{"num_attention_heads": 2, "vocab_size": 1024, "norm_eps": 1e-06, "positions": "learned", "init_std_up": 0.0524, "init_std_down": 0.00741, "weight_decay": 0.04, "max_grad_norm": 1.0}
Each number is 500 + 50 x the weight over its row's rms, rounded and kept within 0 to 999. Layers, rows and columns count from 0. Numbers have three digits each. The size before them is the row's rms in percent of the matrix's.

# up: layer 3 MLP up, 320x128, rms 0.23, rows 58-92, columns 0-127
# down: layer 3 MLP down (transposed), 320x128, rms 0.211, rows 58-92, columns 0-127
# gate: layer 3 MLP gate, 320x128, rms 0.242, rows 59-93, columns 0-127
up58 130:466487566514550575422413403547535560464513405408497484530520467461465495507576596523524464442576517549535477532473466475519552610572412542513559496459473541410479527554504489544519480511545492542566500548523439569516488492572480535459410513406438486423409512451436528584556642454562494552522531534506513493558440467514432523514555494531510530503498381539464451561457460499511534493569
down58 130:359504489430401517555413479528519533518471420562523419563454472516506397561511513445520460467517545575426513561471571439480432562474566473578410545452488516470524546420519447469573447458488594482485444493552505459469452535527414532462541548562481513416531531478513557553568464505482484539516484458376451528477505453503525526550501497519520453476588562560367541477460446505539564516487
gate59 067:579541502485500519495465503497504602560491534509556485518542476553489516511477454598510544397444500499431529453520522425493510506449517579456498481489519513515617575584440449532569560471345474552508551511475562501428603470404549571419525569456541505469569519441482488510409527547472485489532434551557500490430438468527431473540468459439529507496492534572466505443465633493573502494601
up59 065:515498490522467473535505551535492594546498531500512459497471492468468576528488410565459592431489554502427541557593491474536578469587428515460592471512452568500530522455550406524627545512522605474546514555567561452479519494480441553512591508434563461521622522502556491434437616577504516559493570573505509522454497456424481474513501458437538490505515535562470613489475525476522536435574
down59 065:551428520577477519564508476490560568530414513521460513508436374531511477514460452438540560482419518446405524467624400404523526457437517553507512598448497483438468493430432516506459447459530556423461503449416543513505487434445477488611522483475345498507490475510500491469527514501449484511564594425408488473426509506417465579481526447490503474504490535471463511486477518441473591498554
gate60 086:474495454510559497584500480566515541418509499417610577537470408553531474563549405411607507496621409535505525548476481495493569500480472506532416555472489469518528543465456505491520422498539522491499475408526540480400457498467553555471544469482476422488521524475483480561516478485454491453375460544507507468401508499514551456518603535428590550431574485457501451446473452484420393483533
up60 086:457582458519485476440471496551482520501474491545500573514491497506604548483524508576500531537464345431531545370510491426525504504431502529628385486504547543512542493377546493451503472493528531514534502510590531435541579502506512544526475508455508422438532480434544414541567572588581427514410411520470521560547484448509435465574514526452548472482466466487487488560537530420504447502440
down60 089:409491570466468529535529464497516460501524479586445529474459418458482445613535516590524567461482545460547589639493486563439549520411563628555542536535542569546488501508505464475516512463456547483506538508410559497487511464581446521509583527501472493460536456524487424535524425533533577467520517536472552430459502407520594514565536559423434470504606503434472534462591464538523487439491
gate61 088:551493506547519501532502510449615522430441538535517515477504500514516469518440473493512572509502533481465472435493555439517436570515541367551382500549497587454527498557499436434485481525437536490404459517561529466535468603522461536568468488420541525458464459493536474553417526500483545479376500512473464565511550485460482390492482470558511392568615504446487467604532503430385552559458
up61 078:433581538529546484468457443522422502550505449492457511466488485451467530536546510510522392501461538460538565568521452563459583485530581639437612458490438395554460502416481506506543485516559492558533523480476532494444551409562590437461458453518467461545585489501411526440568460505507472552591470461549506546546397510467500523388498549505475548499449531591546511463478457484552429433498
down61 091:528528461530512466456517459516468560533496507465534535504626424522483546573444576456476504536477540513467497516469549488496505476477499468506355501511493483499388496491476377490557464516616471534480436534448444438473573497509575461584488526421499488455505489503489535437408523446497562493426440494406565554469527457492501498546504449528577460642581540514504539582362535546405491553514
gate62 101:521505411536583507499475547499546501451447549471496499567517547458538512527528498411485594566548535496467504459503455526589426392399528457503482490456510577466491412533535520489466542484567573396517545508505479434443499604531436494534576617431449491406544492440449426480424554533489413508399447502472589456436431547500454441475516502477484537517538526456562472501497442417427511526455
up62 095:586520492448448493546542432492554449466508541536477404475497452604503456527477525523521422428506462532545484510518463396537486574497465496574484395515523435511469524464486493542459521589498431500460440469499544556517441606531488515455484434590525570497403611601531532494561513517481526442544477456448577548578539506417440525517537454627514440533554464506447517490413419570453542474465
down62 101:466492484527512527544474449551617484417468469457524503394525531502541487488482594432436455449448566552504498469429470480672534494440559508555599526491473603496512560548479513554470550525547558506578531475465584544478372491526436556488460489501465516410515463500418520409497490496417476495483452463452529420517572488532429455550535440525461483445440603533489506473493545420531515547479
gate63 119:442503458522493560446474484621449504510524596445417427450492580557490471454471490463451598464462394530533508479436554492510475467471439449458519488412504521498576580464458626413580501570554563602470428502475433477490523519536532481550559537455463461515611471514474474562488530497566545545555452552481543545488525540513562468439460550529473516515497497444466499473388529490458477479366
up63 131:525590494450552620544562480632488610437430507438472490479483470414468505456621520433455512460516453573545462582430500456452518454551462546436537533486485620457535573470462532520429470574551474522533503511531478580495523567550513458474542520563498486498525497473479464503521505490528461580543566497477609520527567503478458432455564493442466440522526494386560470511453543519383533518471
down63 118:528464501518513432455401506550488409479513486557482469541488566448452496501506591563560489517519515540485512516547545479453534414525496603481534436452584484523418509442524459532529527503443466437444452498528408561532491459443505424496620488523544497460575414575453555468426495530475460543581486441590396490520433596491517488480501534491497485398490482474552620466603522559508507618511
gate64 086:487431610490480589526493436395541493580511556524539556487504434509523469542530423507510530478585442484464455433447497429583524569430543554528455543447473521540399476477536461470580509516429542466604574515560458476520496504501543528540438515570502472472537470514564518438527465458537566576414529426461565538513468595484508544516381487418456553524499519533436465517510417501523495499639
up64 090:530537536565474561460522505612507504519559490488533498441536493495600464448579435553521473499534517451494504477433572405567567502492433482499510464531426493545635530462537461369560456538461449528580436514498637576534486519522537510545503484407505493553446515525436538499458526632552516487557509536481452495399502478445531513507520562448503495537524497508566514404498535539409499618503
down64 093:496568468459462492454516484495500618407440464418471566476463580494507491494522418526490454470469473568646513394546474491507535521599434415478530469507486441465421518423476521585494447507568434584514507507495536468528495469470553540441444546508590558500485484414448527483486465522505438499525527454473474484462379489584430543516452614538525422465570421498419443554483509556536525518480
gate65 107:583515525477590569462498445482588471431468483625505488509486516551506462457599559431443460497366473558530503496450503499465547570538483494546486571502501511525572575464411514558525516551491452492515482560574382527425469489483502563518541589409521408543511435460468415570486480522476468492571551503504563597549496519553504461443440539505518528508528470599382480464546507464478484424484
up65 101:500449472493533452502539499521463418521528529470550502552476579523536490428481541559537467438594537394378505499460460584544525554488533520448547417499473478583537531445539457469607495513423511558555549467575482543523545537540557533553453388541471502552473604478474585499529471506484547555475473510518570461485492579578430573520599555487435522572463535523473458417581490435599459468480
down65 101:527487467387465529600590415512417481450506457467468497497540511497575603461525493558535553478494524532527462511434469431491450593473502503511508481513583562475611469522437495457503488517561457499509626430425544471505556524477467532515398401440489514486479476439427500470521515476453464553493492457457451549374505446562600462434542429400459511545507539510545489485538502457464630507525
gate66 146:548379482521578468456569441512594477530546580531564494529539467437514481545473524464525460505571412460556486442506477444516502571539507488479575527505492467395474461452516563469442431464484473453459489460499519424537452457518458476479424526537553493545623584492442479470496505481523527520484418442545472433547567522466502465456505512509529346489602569588408416505473603460462527571524
up66 131:482513501555499517561508473548465410522493506444573505565549442449449466521422550432596495422509445502456517517505445478576477556559493506406440432437571450469469511495510534509439462544495467432471471479433536478605406456552596536556422468622486497513506599529447522435497469408460412560470549455460586440460605580514431552477483506494450482585445514562498504463503487458501459530524
down66 120:483553413464549425537495553468483571521522504415591514420477449512474484374527512488520463458509561477465509502485542474535488471574479617486514469486512430428488447465518581563443510472394530518482433466441554495441569477497513411400455503499542462498561437459449389416458556450543497438491579484529413533530554514508547497513551421577457549536395544561443430502416496455537519483518
gate67 095:487568480558548486486515536595526473537495520429462471509494462565523535554492477511489476496528576414525435413537583577563462413422489467514573476429488516525550428472433505443483363485463606526567570477447551520551475541512518601488483470489499501467464460376622474417480536465515487510428483525518424475494506518465538516462465522511496605513487521516525400476510616443478513571604
up67 095:597527483485403414475484510494624472530453485534468556497512532505449538524468573522568503464552417544481552528487459439505541525540396443614489479515553420464555481484466562539496414518476430493541449516490567524567429448490481410519469485470497502433468474637464574506566467491412562415497542434524543545501497579470416501499490539515538439483534582536537589568528452539490507591435
down67 097:510497507430540504521479544464440475525505453529508448484499501484453546535452499516459592479511516514433465525558501354492436451496468564546496528548618372500541553470505553462547473538492433451549514445500405516524428532588475524438585601466401472483507476537401438465530522571413630557537518561533475538478510484477470476589513483546488585471505381536527498467495525563576517426535
gate68 103:554501494472580483592496538498492562537540536483540466632514528538464633420528513454544466539548369428513550465532580564543476422530498512434443442529481489439509498508432539572470543492470474589509494502530481504462493424527483568406461421467601441509401403518460518456438487508484565503548569539535473533552427483523580486489562502539473484543475551539430528571413542469543522495568
up68 097:530547459462587478502535509465452497568459454454529450525501394462505574543511467543517514560463597524468513491465428540343549563527566505558533487501491503499565485513478481506506475439417446404578383521456471484459536428431535449574658583484471480491522581510579428529559484450531522523398531442465464515526517482553505499550445534462472516522432426432484484516531513518490592443453
down68 102:535551516484559531519389507542567523468463471474537476437374541448557517546529508499438497515578643519485402514523563414501418541494483467401451492473510497467491514450529536598520437452581475508495475465573506517529492541554471470560579486466585551490467559533509519534595514516455466487442506489576559547425483501496462521561520524593454493592542518489468370458542554540470469566389
gate69 100:595583499450416637434517487459512456456562521484538476495398546519479564481411468505405506475477482495435447494525500467401551584561405533484505526502483532460455465556566415556514470497526491489485532536453515455428548460573554483589598470447545536497427471499371449451609519523559546506474506502491533549554559424484448507498501470565541425514467488419483515489555523524514544425433
up69 106:504522527587482539449516449455609436541495571496638532479550525431494516427504476595567543459517572595429539467587517499532469594490458589416432431573475492531500447534497471481420482508468500477428594585434507520543467471513446524585502514515592504449436513503480448527480573576575461454505491494531473549496461442533439496485614575483482553485505483508437440445539551530538463453456
down69 100:426426521417491536487481453607546362509505511477609495403476543566459499564501594518394436558510541540502545521475431424454511479519537481505487538496566521612477574493537545507458654473588522484549565549559556507467409594520543444551442458513523514464537469508434496468550524505504442479508494449504550494480475584435543475529467442581474458541420479541495531473528469553532499512460
gate70 100:488532542485505488462568455584524638411525478553527469594540484532386489520497514443483556478484494464553526560450536527546472606486429579452514486552536557572479556521540448423424493522478483482539546432493540519463545538498520562501513541552523521540491579463486416483451534510534477465471456589478540494523493476522384475432617363491505409446568499521407549536497462500446479402557
up70 111:515480547423488488547515578566445574624434527430542548408444557451479470475464421469407519446465505539471563488436446554479521529491536509435448456451516457488467457567504440585526403490448473558539524437412538546500518435566499433557553317505504497503525520487461500557554435477514505476538494517599494460505459539554512518556526496634474510458485496532459503433556500485524541405510
down70 105:581511495471490554604480447462532501499513439415545503519527423456504596499484527519572444505567546541519516364495478491523554511509531494555584555451464417465547561481567492542488497608516536519457512549453381552560452501446457491453484458523559471364510570539526563512507553556501443560488521609492440509563488522385529409440465448432453482420498482452450533477456490549552545495542
gate71 094:476556565489468459547524547445494560460408523539482520584576562437486526517520591581438526534495421520538465509542561436510453545501465490544565425522433505444449429492544545396518518516552542503520500403450440465512440618532467515501433418539492551485520406510460439498505492472418499512539564398519457521381501528425404506470469504521523445549473469524474501509432420621499479410482
up71 087:521517519449502625448498484463523391519596460481398540562373442428561478489430473453503510447513542477513559564484414535529562449491503558518474525481529431519497590500400541469440422530455463510422504532562487450489474494538567522493606560375519543498564544551546542515518522473497545519463410432560460529565503494582491515541467497447634528462542471462525462502554495459484457490436
down71 097:403529546549499481566486532481547566538537440488564504452484549504616512510480554498359466468477466470582495542552578487482490444385559528422465533438479439560491511536522583525570516504462525481460485510454486554539466437517469517523540538585492542470519573530465538493483640498501512464520569572537466490407483574471462402570424470600594552506450553481509461429485522540475536577429
gate72 111:502523551498565587573432478538553525482619593529581398608436431502432462549475520557499440418511477523486513512503475504575511531453565485569524470472499488522462519514491447493418465537517472478556455447435584457462489527517518515447554471536566553438477533577530568429477544498579526527536516541545436485454506500598457489425549519514531405479548495479375450489436430603438431520550
up72 121:488511473413515553483485549457523495528444426510530526438577513394507540508454448530488484526414421404464418487565526524461412498503490558507501549522642495441484556446558545458489455429566440456486441439567566534451545533505429520482505550478592508503487478491487535568477562494596500594511553481473538560510441488487526555496454456532506495518516506433636542500491590602636498544474
down72 105:450485473442525521557593501500466461491517474517476639486467451437525537530454478463556499496491420510532508548477316452448517560550447576424528465538574468449502484512592564369535578548462426565481532507424558498531564507454520450523541543454517481495527515420434416494541573487445438499519467475432548475521511415563521584461521483485504532501479557491455576453512497443594516494577
gate73 112:534504508455515541530443450520576483589490498444511538578465482587576404429495545474489501503394459489431484446501432482502514426507451508447538527525429482427436533405499512499443567519605584482517547464496512464519500572474488431504478551572528519580543570512511628580574423487490450580524502496477425559587495479442465457450565462488502552585542566417391537524501442457508527539498
up73 117:472489508419486481484509485530425460440409466494421574546548496408591505525519540499539558560546500464487559583456495506436478510506517531433472514438523550509514483428511430414374449507459589507531488484464559503619582547551525487429509494481356453521447510464550488534442472473537469443537492504494538417502523445372551509456404473437577469411517599477552524568490502524487503478452
down73 105:573483507479474555490384484543469547432462573473516452466505474470561490537521499478462519603620403504527489521495437469549451457443516509391445537485448466467573460513492428546513519414577581423520507546521437496535491565480391463531482494559466427554488556495503512474473551498602479490495555500510496393524379393425469466535477557476557490519481579456484436598481572507532554500560
gate74 085:464545496472440494524467513545489541530479638433518392559459426507519476546442513522491518501488612445493510476515440434597509466473422492560550458541489492458475445545550487377443480471529515468521502491587554550651495496509497451457423539500476414473512576637513511565491511405498459507517507471518480500484541463550611488538467483619516467563439487398437473495477424449515485486505
up74 086:530503562520382485517426539534524581547592508475595514583514457502466498463504491496430509458444545509467588499510547447489585540483438449521528453594414425564482447539574424526498472541469422533565514440581529519538421482530533414448457474513452543498483532448489511570430470518507386448438467508602512510492459531542502457377457482527512440555445538429423517480513449442522468417434
down74 098:435597473407556556470546451573406507539552489501646538489425496469474486592484537594434498452490495537490530523486505520545549466510562505503436476445429503599468493535436543576488453539466503537476542559459537453517465469436604528503538519537505451534418475517471478547432477462475462548584517548578531628419504393537528546476505487537530577442487488398509475431552460450454554488465
gate75 104:495479487432448465551449483435458478445435446454577514509568482572523468408610503595584524525546522562477462581453568554490524526546496564505452481428455482498379522464410503529529472492508430500466472501529444495557454468538492550444546469500509507558525484445397459426435490517485608488435505584482489453457485534406445485492504541494598422496420498501345425494533546470457463468524
up75 097:468566445585493445502489467535522434596467555417573512546560428486538439452548459501484498444513483512458548618507492606513442440530473522409519512512414490524549432505520357485592526500476469484554571462487514365569464532547482476451520481423420473524463567543430460499497431561467457561455502539500527448488497549439452507437450516526416378543451557485493491535468541554460510537508
down75 108:602476500414547506515544502487404444413499501507423498566531474560421539532494627558467533399491500476514568540584531467549476545458576599527501545506501505484468546457482523503434476387494482423523478525497531512482520547567492546382528528616457508535490505513514499495493439490526492468486569432570431525528484537530502524555482409531572452460489365493447441504433556387482479417467
gate76 104:485545568415498490470456534382506413492436506441559480528556464398466504480507554577552480476459472551367476384484558471446442541487482550506540483452512445474604486466456419497458523578465642531548503391534424509568557488457454517444431485526494531449517456543436468569480492569494545506496477657477490526450551490504489459462552536486516506481547521474444531430504528528424468516492
up76 111:510536440485522467471607521541515506501492566484589369554483543504529455417572475442484605631526580478476520509479486440535565512404493502449491507529453603518486561528415530529449397461502473447514504621588499581484494483552388544566507539497562485417478537503504519498552553562497517471559515524508527490559492574451527488581514523529480611523558496461489506534523463443430477574461
down76 105:600472523506552569493470517478421551500563492482576545489509486408487532411691393478453564544590489434445389564493535479562461511518524510529535484412458534525484492499535500434488506466448555514505488386481547463490539428528494531484609474422459499538552468502508484443516570530435502416559503504532501486539491518498571424469581570519562471538413538535534477557549570545533521487548
gate77 097:512491483520551492532458440603512470418480514494518467499486498531463425485512536612514527483513452474549495494468385436500476366484509491521500382550534456459399399510431460462416490623487465481487492546466561478411544580497504459545499493519590515553499580475492453377448497471511439568499428452454563467552465550554524508488440592559495454445530487539419475511525473440502434548580
up77 096:527559485490493602383505553412490502546562547506571558485544484452433400479487515442561524532488519578497568529502513589433535537575508535440545616447427456534527533475493455583522386462481473597497514473546469462478536410460456542504504534493472576390486490519512581528516524498563500564527548564507477467530544427417539500449577475452496513514496482531534450498472527501432612541380
down77 100:544423401452542522452524434482533520448477452537488496495508524517507512481416377521540481426463328541483473481462442482534470504476506455567402461466606487362549563496493515485546425444533577505509515460518552431535476459556513510493446520498473486492524477489499552497538593523543567464477516462426474446483570501474373395445511512570534488412570443465452455485418483573533500454487
gate78 090:440458477441398385510509508442386473477600474444553577471526540502565561484512546578557577509502447491410529403506551517447540520468501495521456545403500532545534486461588499447583547513511528488468566516554478409497486481414452495450441498368486427486525512466423441499571561607558564510537444574498523516430473562455491489495519456498578484466455520489502504501535528555592539504456
up78 096:534452417523542535487519483458550623471515514521527509505441466477492508452551512560479419493469522575474522571515482496496480573544477578430505510562492490458484483521479512479467429615423512478456409548457467446449530574450586519436528557538474423531455503458464512494554428390476524498568573614439566550497442536503602524497473560467441449414469544540559545515543459407403437495600
down78 102:456569499491455483422427558504435462454461505517507558498442498554429501425529601571443547446463517464494445464537408470484442556553439460508571508467526539568500569568495392472513416470504487583558598479492521543525425488537489424497540559483498577462436439472426571443522511418470477511442549513596481388498428515530513576458538497452560499467440396450399490522495451514491438515513
gate79 113:489492468369582525454492457523440482443558466491484444572497553564532410472528509486447452501515496506523519523503516452492514547526499500539486553466463521442502455515530514448470512439455548423578633467523500461444515534464435486540477520574451444467497440434480500484527415420455463450592545433442452619508429665494440445420521433575457414486597544547464456570486462511537499477519
up79 101:565477450489564557610535523475419523362496468649572483480422520410551486502500546476449435513486554508464506565484503516419514464472470463481485537446510508497519524518589535496521544560412485497440515577458539463478504543564412469476587451534562449517481520430483577520541503435523479512447483501558530470470462504579603518528522408481504545455506488479510444541451442470604395381535
down79 103:507551412431473575502473474590462515490392480493515482513554525477480516507509548545563450452484423470598569492462548467520472498425529534498414440580532494594536570530515484515446489501611515483380450429551482502411541504458490449524470460592468491505448471557462522553619550477536464579605549453492513535557487582455480580469545441469473469474480650439506486558474497521484466540467
gate80 087:387387555453544502542526507486499433522389558517495432494408522562483465551458562401544445572590560539462469517500447476615526552442529398474504493463472506485458423471534517545588511514426414526515506511474513457565519467449545468548541549563570551524533418574562469553468567536495511543438502470419397512503569500510483511477471461473488456477592488508532498531514497433599486417474
up80 092:447484482338551501496507485564384439514391426574545494506415551478493486524512579446476520419452543543480566533567455428487591592494488461507482454526443558487458483512527478570487499580485506560487520474500437528515511494421523448561553447561409502519463446486555507501460540490524441510526544587582421467412508494465478517513492492473435398494599429572510437527530439510547513444434
down80 094:486529498542547548476431471499538431520437560476472549476502524582499470566555505538577490469474424457444504391561518543484455445618464540527517527530453542525568528531508562476497468464458508491533474468508555464456507500499461445454508545556506488479519461444519599509419385653468454565566511598583480481402482539407561545560484530562399517429478423458473533394495480463478579476531
gate81 089:524529445437514461571478431426493516556451500465559479612507479612564608387571585509426452427523498512552522450452472482451487544520371495377470448506555430490421545462493561483589394484534543518558462483488471469513483546584461538490548490480530515483491495473465460465447462470549460468564537536558562526558550493476532486447489574514483480471491499548542555553540498509564372523432
up81 086:534441542509419474436565551479605441492579531510439529552629571380399360534436412513526492531463490511502534572517576494495467500484585490490509476570482493493507520543506523508439557544518502537456502501506427465458551384438500519500401474550489529569502461598576546535479508528457505511490419500450398505533474480467431520543520400547409443522532491439522510466485469529424526490525
down81 098:461524525468476529462475557554525523460603543471516506526443462429427453546461595478542411537480441586455529565419494530545535476538540474532500591579477435496526420606478414489445560612398472544528466499504471486477448485477582519460451479530540470516584510511536525484484471442464517401516469543634387532464442531494524389530542496450517423512557545451484450514480507442491577506556
gate82 100:427464509457493603533522479441489469559516429608551496459477388571495577534484453514441419424436529410422500514522507515467540493444510490527566584501569458448469455476491459470459431519457472378493537558555600443467497550459580513506575480416487492521496563491518426542494496573458468561431536503497486534518427504486396544514466516553558472536531484518441545408462588455596492522571
up82 107:584537430565496427448468513475438419546453509501525571496417579454527465528612537544469509446578600460483561587496544526443486446489509486488523452456526570484468571470421472438514513524536539506422526630519431506472526513488442417485530481526587445545579527572477402478559540457606476516520429465568495421479421499451540482541550468500426536476479489608461481513505502440430464471510
down82 107:502518452600465477474459502506471494468446546471488557447426591473437443564574467483399592490546458503493480586606526520505601469571465528478512583467541476500552504490538492573449554486482530607509523541429557487574444522560443550547506504507635517548489474533497486406511486528540473438492495582478509467513413504512479644495531484567498427502385527537520466543569552422526437510509
gate83 110:519399472476472384529448432551619433541528554438479455582459310521484554489497479552475408425559491514498502529504545539440497496572490553540517464536512465589494471516571520512585463509491508528582541541459520484437492468457568450420538474496483573473574494478512472494528477435472540493557546486559546511412490583490490522453412507414526515503567583522453502460457505496578431531575
up83 092:393543466580503412446529637425465498416475489517460491430518594465576408396527542406540539558540482499499561488549473582464510448441513581511426405459471514540552561481432562527434515567460471480438531513538417559566507541496479565512479466517486520494517586574523530568459607496517472423501418517498570471535478489434538516525463510518436518566439451502467503485536475463522488444459
down83 102:561559625417478502471544508482491564501479522422464498517541463433397604464502533444493467391324549507472440435523493493514551486582505463491463495462525452444473542535519391517511542525429566519465462505408480469398519473560530565475469574507568511537494507472363520489414534507501550561562511491519534533504503550420472498498497415473515563419498529502497512442453543488534519413463
gate84 104:477495622498543494555483566492525469531520570554500549535502459496588519478524501560428496554371437492491452442582466545532430429397528554507434554395538475482446498565438443441555481603496526508426531475571563444483551417507473556484414588529590499531532490412467430451428531485530457523443463545511498490470481577456461488475467571468483577488492504403487549534449499487592502537526
up84 106:474438526458487546535447440494619514480492511584496509566367480470522492492494491491436510548455451397537454503469554534444416434347571477509470485471543509501481408453474502489515606589551545474471597449579490453487451535432518473450511416437534564544529433471502432564446554422485532461506580535481543516418510516427492483480444518502424425490493507434495548488484487512508525383533
down84 097:476423483494499466446423488500476519543517506480415512475436504449500550452480458517496497543496476476481488427459508502356480501348433489487485543477520472477538445455473389567527525501481508462505390480520388575550468574593425479528485450461451512551428506493529497415517513505594530564465401485408510477502466500458548519491534490478494575599449570408437601559465442475505571541572
gate85 090:519464614537536498450464448525585521458563467577389567496489495536490490551464525487520523505506463560478589503480463542441471468432422438483553525547541404562441441474453519484527588548536576596485491443417548610511412540472568418493584558479549546641471584483455586442452492485523541565458430545477475490482479500609547546488446531509452513496482513485495525536498485531533499423488
up85 103:488482615473553494506471514434428409456520500557443495482560459511458488551490426512478536517419378551523479478425546519542440454406444552575497522528506500421532386494522461528551507504580513499427512473424532541535438443542546420559553576507522540494510612470445521596472533598530508516494449524522413533529589551533488588520445556490476493522472505425607529497565537448536443503447
down85 099:497410439558507475448519508531547499597554528514484567435488556464521497454586509452442441559453623524492448539511437510488536525519516425496514605577471462374514506538573459545460478544397426556459519518513464514525424515452508588477380418524499467515511464409549436517462482512443550512554476505562586487443500444590524463486507467539425418537537395520499566499453502464532466469435
gate86 112:487499505563425560440483526435552430575516456475458552550557518553481541553580521468505520479520499501475550566442455470457506575483508511475463568517500490575562449482572452498443534577446501477567504463518510501442476433470582445446479522445357575563462413460549407429496535488535502431584554528528374444549476467547476423432478461490583447440458522398435601541491490507530542490511
up86 116:581390508420578563529443571543520516465470477572458501449481567439498531447401535515491518560433503472523432451560545516515600451504523557574544449493488467452419515589405477595566504409539410430530524496476461469499508554529473559535515527544543466556534525481475511517459549484535517510403489614468514562541480490535542587572550495461490539442516494634548485507583511417463516512470
down86 105:479480525519546499483497463512578500528435476509443560431572582520507385512548526537476572476565506444536569486555549494518483464537399448500546557535573555583601512485519482548573445581491468500493538534461547533514498474581536478476533500526565471430532502551401424509448512484415515509415542489509419461406432425406480460519534470526490449495586363546529518472444432551486451589429
gate87 096:434493537434580513581467427535451495455438381523564462559546515489516584516559539453447440545647432447511482528541594489524544460438492485465497380504475555355545526441498483611524508514496453477540576435424490482490542538524509419577419444502459505553489504474550554554503425480554507530563496478488485500524497499507434480482514533481603465519556503433462433532510533461504465424562
up87 095:516572493553483372451453445479494526607549424473454585527480544503457459521622502506525612431462457489556500607503568494474446619529534498513573464529517495466455459548521508466428524496473547559462514451488466500542521504460454650428520484486541509473528454484442410473468568491556458465495493497425470562450459488534423459583546545491470530450487423563553487522406511601465510527454
down87 089:486505503564563543571498442508577533513519502520418453570495526436488539433477391486421548469490428514524564508528467477478603505424450532542553528526514534481477442539530522403433486588562499480586520539496511506502458389539537462548541530484513493476554568523575395430532562487496547446362461515520552410471571562553417492438429484586513452492566443496468572493510583548513507493429
gate88 073:407481534432552505531540523478462534466474452422572444448560501523529505521428466445526481536420515507479444519543471565469546517518537563599576588507572563541450523501438451540617485462538568475470474389494520499415467497453512445555543556443476528534482460387478421444436513422444433480513545511472482555456455460494444473487489446566508592536553567549519586422429499445524454455597
up88 080:560531553530543398472539541486450514529475507472424469549527491538558555519534508505508484513538549481422444524481548545546599521488470403461548556526532473510398605506513479473582593394581433457443457599518503582555528417640512520462524513492541504518540398491481508482489448470431489445574534526614420535522489564463553491437473515546488494533482496545482479487428436407490452430454
down88 079:560451462475523471497464512494529440534500546492540483440505539522506453582430377519478655511502550534453487507592515503554494450561497473413494448555550465584533529620450473478558646456460556548470498510453502544543504463508551538546493571518499537536429481592480502516554528519538464500573425479582522578456352540515468550486477499451584482468466399519454504517514506490599547531523
gate89 118:437513525479433466483504468495549479533513397472419540569480429563513490472530537536480498483513489515397512499516534562474471554535473472554518545600494455528448531466399436356525440438459466443430561504488494502484499520504550482453396464500520545605439566557467431423497437554474491552510568599501528521525456495456510389503556462509557477534555585474416464453394429588521436497559
up89 114:496415465600477458477427570578499567511462526477494484523397555626414488445562534487560548576519553399530521482465484508483515465519387520457476506591463531476554498589503493534452529570536552545535515486529523565516500517530383524485464460598518478372530438539519521480513566522438540403552497464407467554472592493512538435539528522426547490595534486466504518488483488490503593514459
down89 107:412472534418558440566498460545506550491572473571518534506451593492517595424529500568507511454552512523395551485440494543532446452511490554453436475498429427526448409457482525431503465491403462490469514434494401487454507589519549424444523465440428510531500550444472508526451469506465486543598486578362503577502550516420415531484516501542456454544565460431535507515451431536412478473510
gate90 075:447398505532505500547571475557471575542516491599552503549433529581541505454468457443465493453527513554439572502424405442484495571487473447587539539458575372511512527520498555452495504544503445385469602461442590379482543460388425510529515552533504515509548501573457501510472539509479477581462487522484511534500544480560504470532431531616479474490508500522448448463481448480610497576478
up90 086:518529450521448564491527456482503599454446484610475547527473605608567517472443483477450520424475568490434644436539458429459505559511451469561554510467515382445500513474474577498443381506452467522504514526536525467476515481434572555499541571451446548493613473481477476515501514581450468547506504476569485547496561487465455477545430541569491527472469465518450495587438488465566436603469
down90 091:511501413525473517546514531526526553490486477487485477461412520479488522517432367590536493567486531514535575463408466526538632535555556534522466534402509530473505540529440622510448512356500548427491566505568508540380513497372443432469459498513518491458482447513420483490568459516497552514475548529532503520464436421558448469517440521498535475494541488525485476413426448523584408491462
gate91 085:535430457398565555540532462486428540552404544533534399431470519532429495566422441516478553521518509508500407565519524501534451578518514504484489449489575489477458436537534564630435449480475539507374499486454580519541520475487566582544536536479584443420482482555492475573485541483513568586577520477467501511446565485535490516465524497501435518580509556602487585424435498453526496500576
up91 064:473446479411539462583538554444475485539555514469474571589542524491502512452556486457450482448589459440578432504527510481442565475484471494510449522526558515488465509554466592517418489474481453419496479421327516512574402553517527473429553539504587498555558437548527563508561447552563487467563467561495467565475516519493561431451479482543524460538546461574534519431494541535460527451354
down91 061:502547473513456439529472559527505532508517505508566668573495470467488477523549512489454415436597479477543599537493558616462493579445519481479474485525379514409471486504485557467523537440420449511449477466533511507472532523540386462487527610453466454500456555539532505556417539464530405552515460485591522499478465490567420446502498398509520475526580455495501427453549561583548510443524
gate92 108:385525551547417379472468486459488565405495511557560498513557551495499556541580567526455451522448537488560495410467452497528457548529439561508464499520518555569486491488539504480451464555534542498434474495524534551610528491578395537498500433479593504452491517499495438526495581502485457428354513528504461452497511411368441513497476615490583555574559509503508473548530460457539530492484
up92 098:527499542475477426491482526533522467560422473458554521459510461535438406448510541435550514410441551614548520455412533550541433502550429494413587556493471535594573454470531547467472488502565498484573555511466475618541481586504486442428453463499555519512464480511588506497467511488471569521434479529525416502538443490466535542399487437634526450511562556481503466444475424504528380521525
down92 096:406538493494457476521525473522464549487500524496516481517507564480486474537496451573504529566400469528528452426460513607557413507483492630522506452524471583467525474476497478482465489506528508453623535433579472558511450545527488533547452455442587377512572517549475542614481524513514417447354498538461527509526398417464532526554466470519615502606502524459499527464489497462500462419562
gate93 086:541531492535518519460479464505605550482488489451545456500551583500474531479530418579524462511495550472498588453376559517541457557425475485452564404545446443427524534493408548458515506455515539505639566519437503490565593499518450522476449596491477473527534516415458492470526436454478514430529478478566449599427428605407521468456591532528532442484474453539512512507538568552506461577479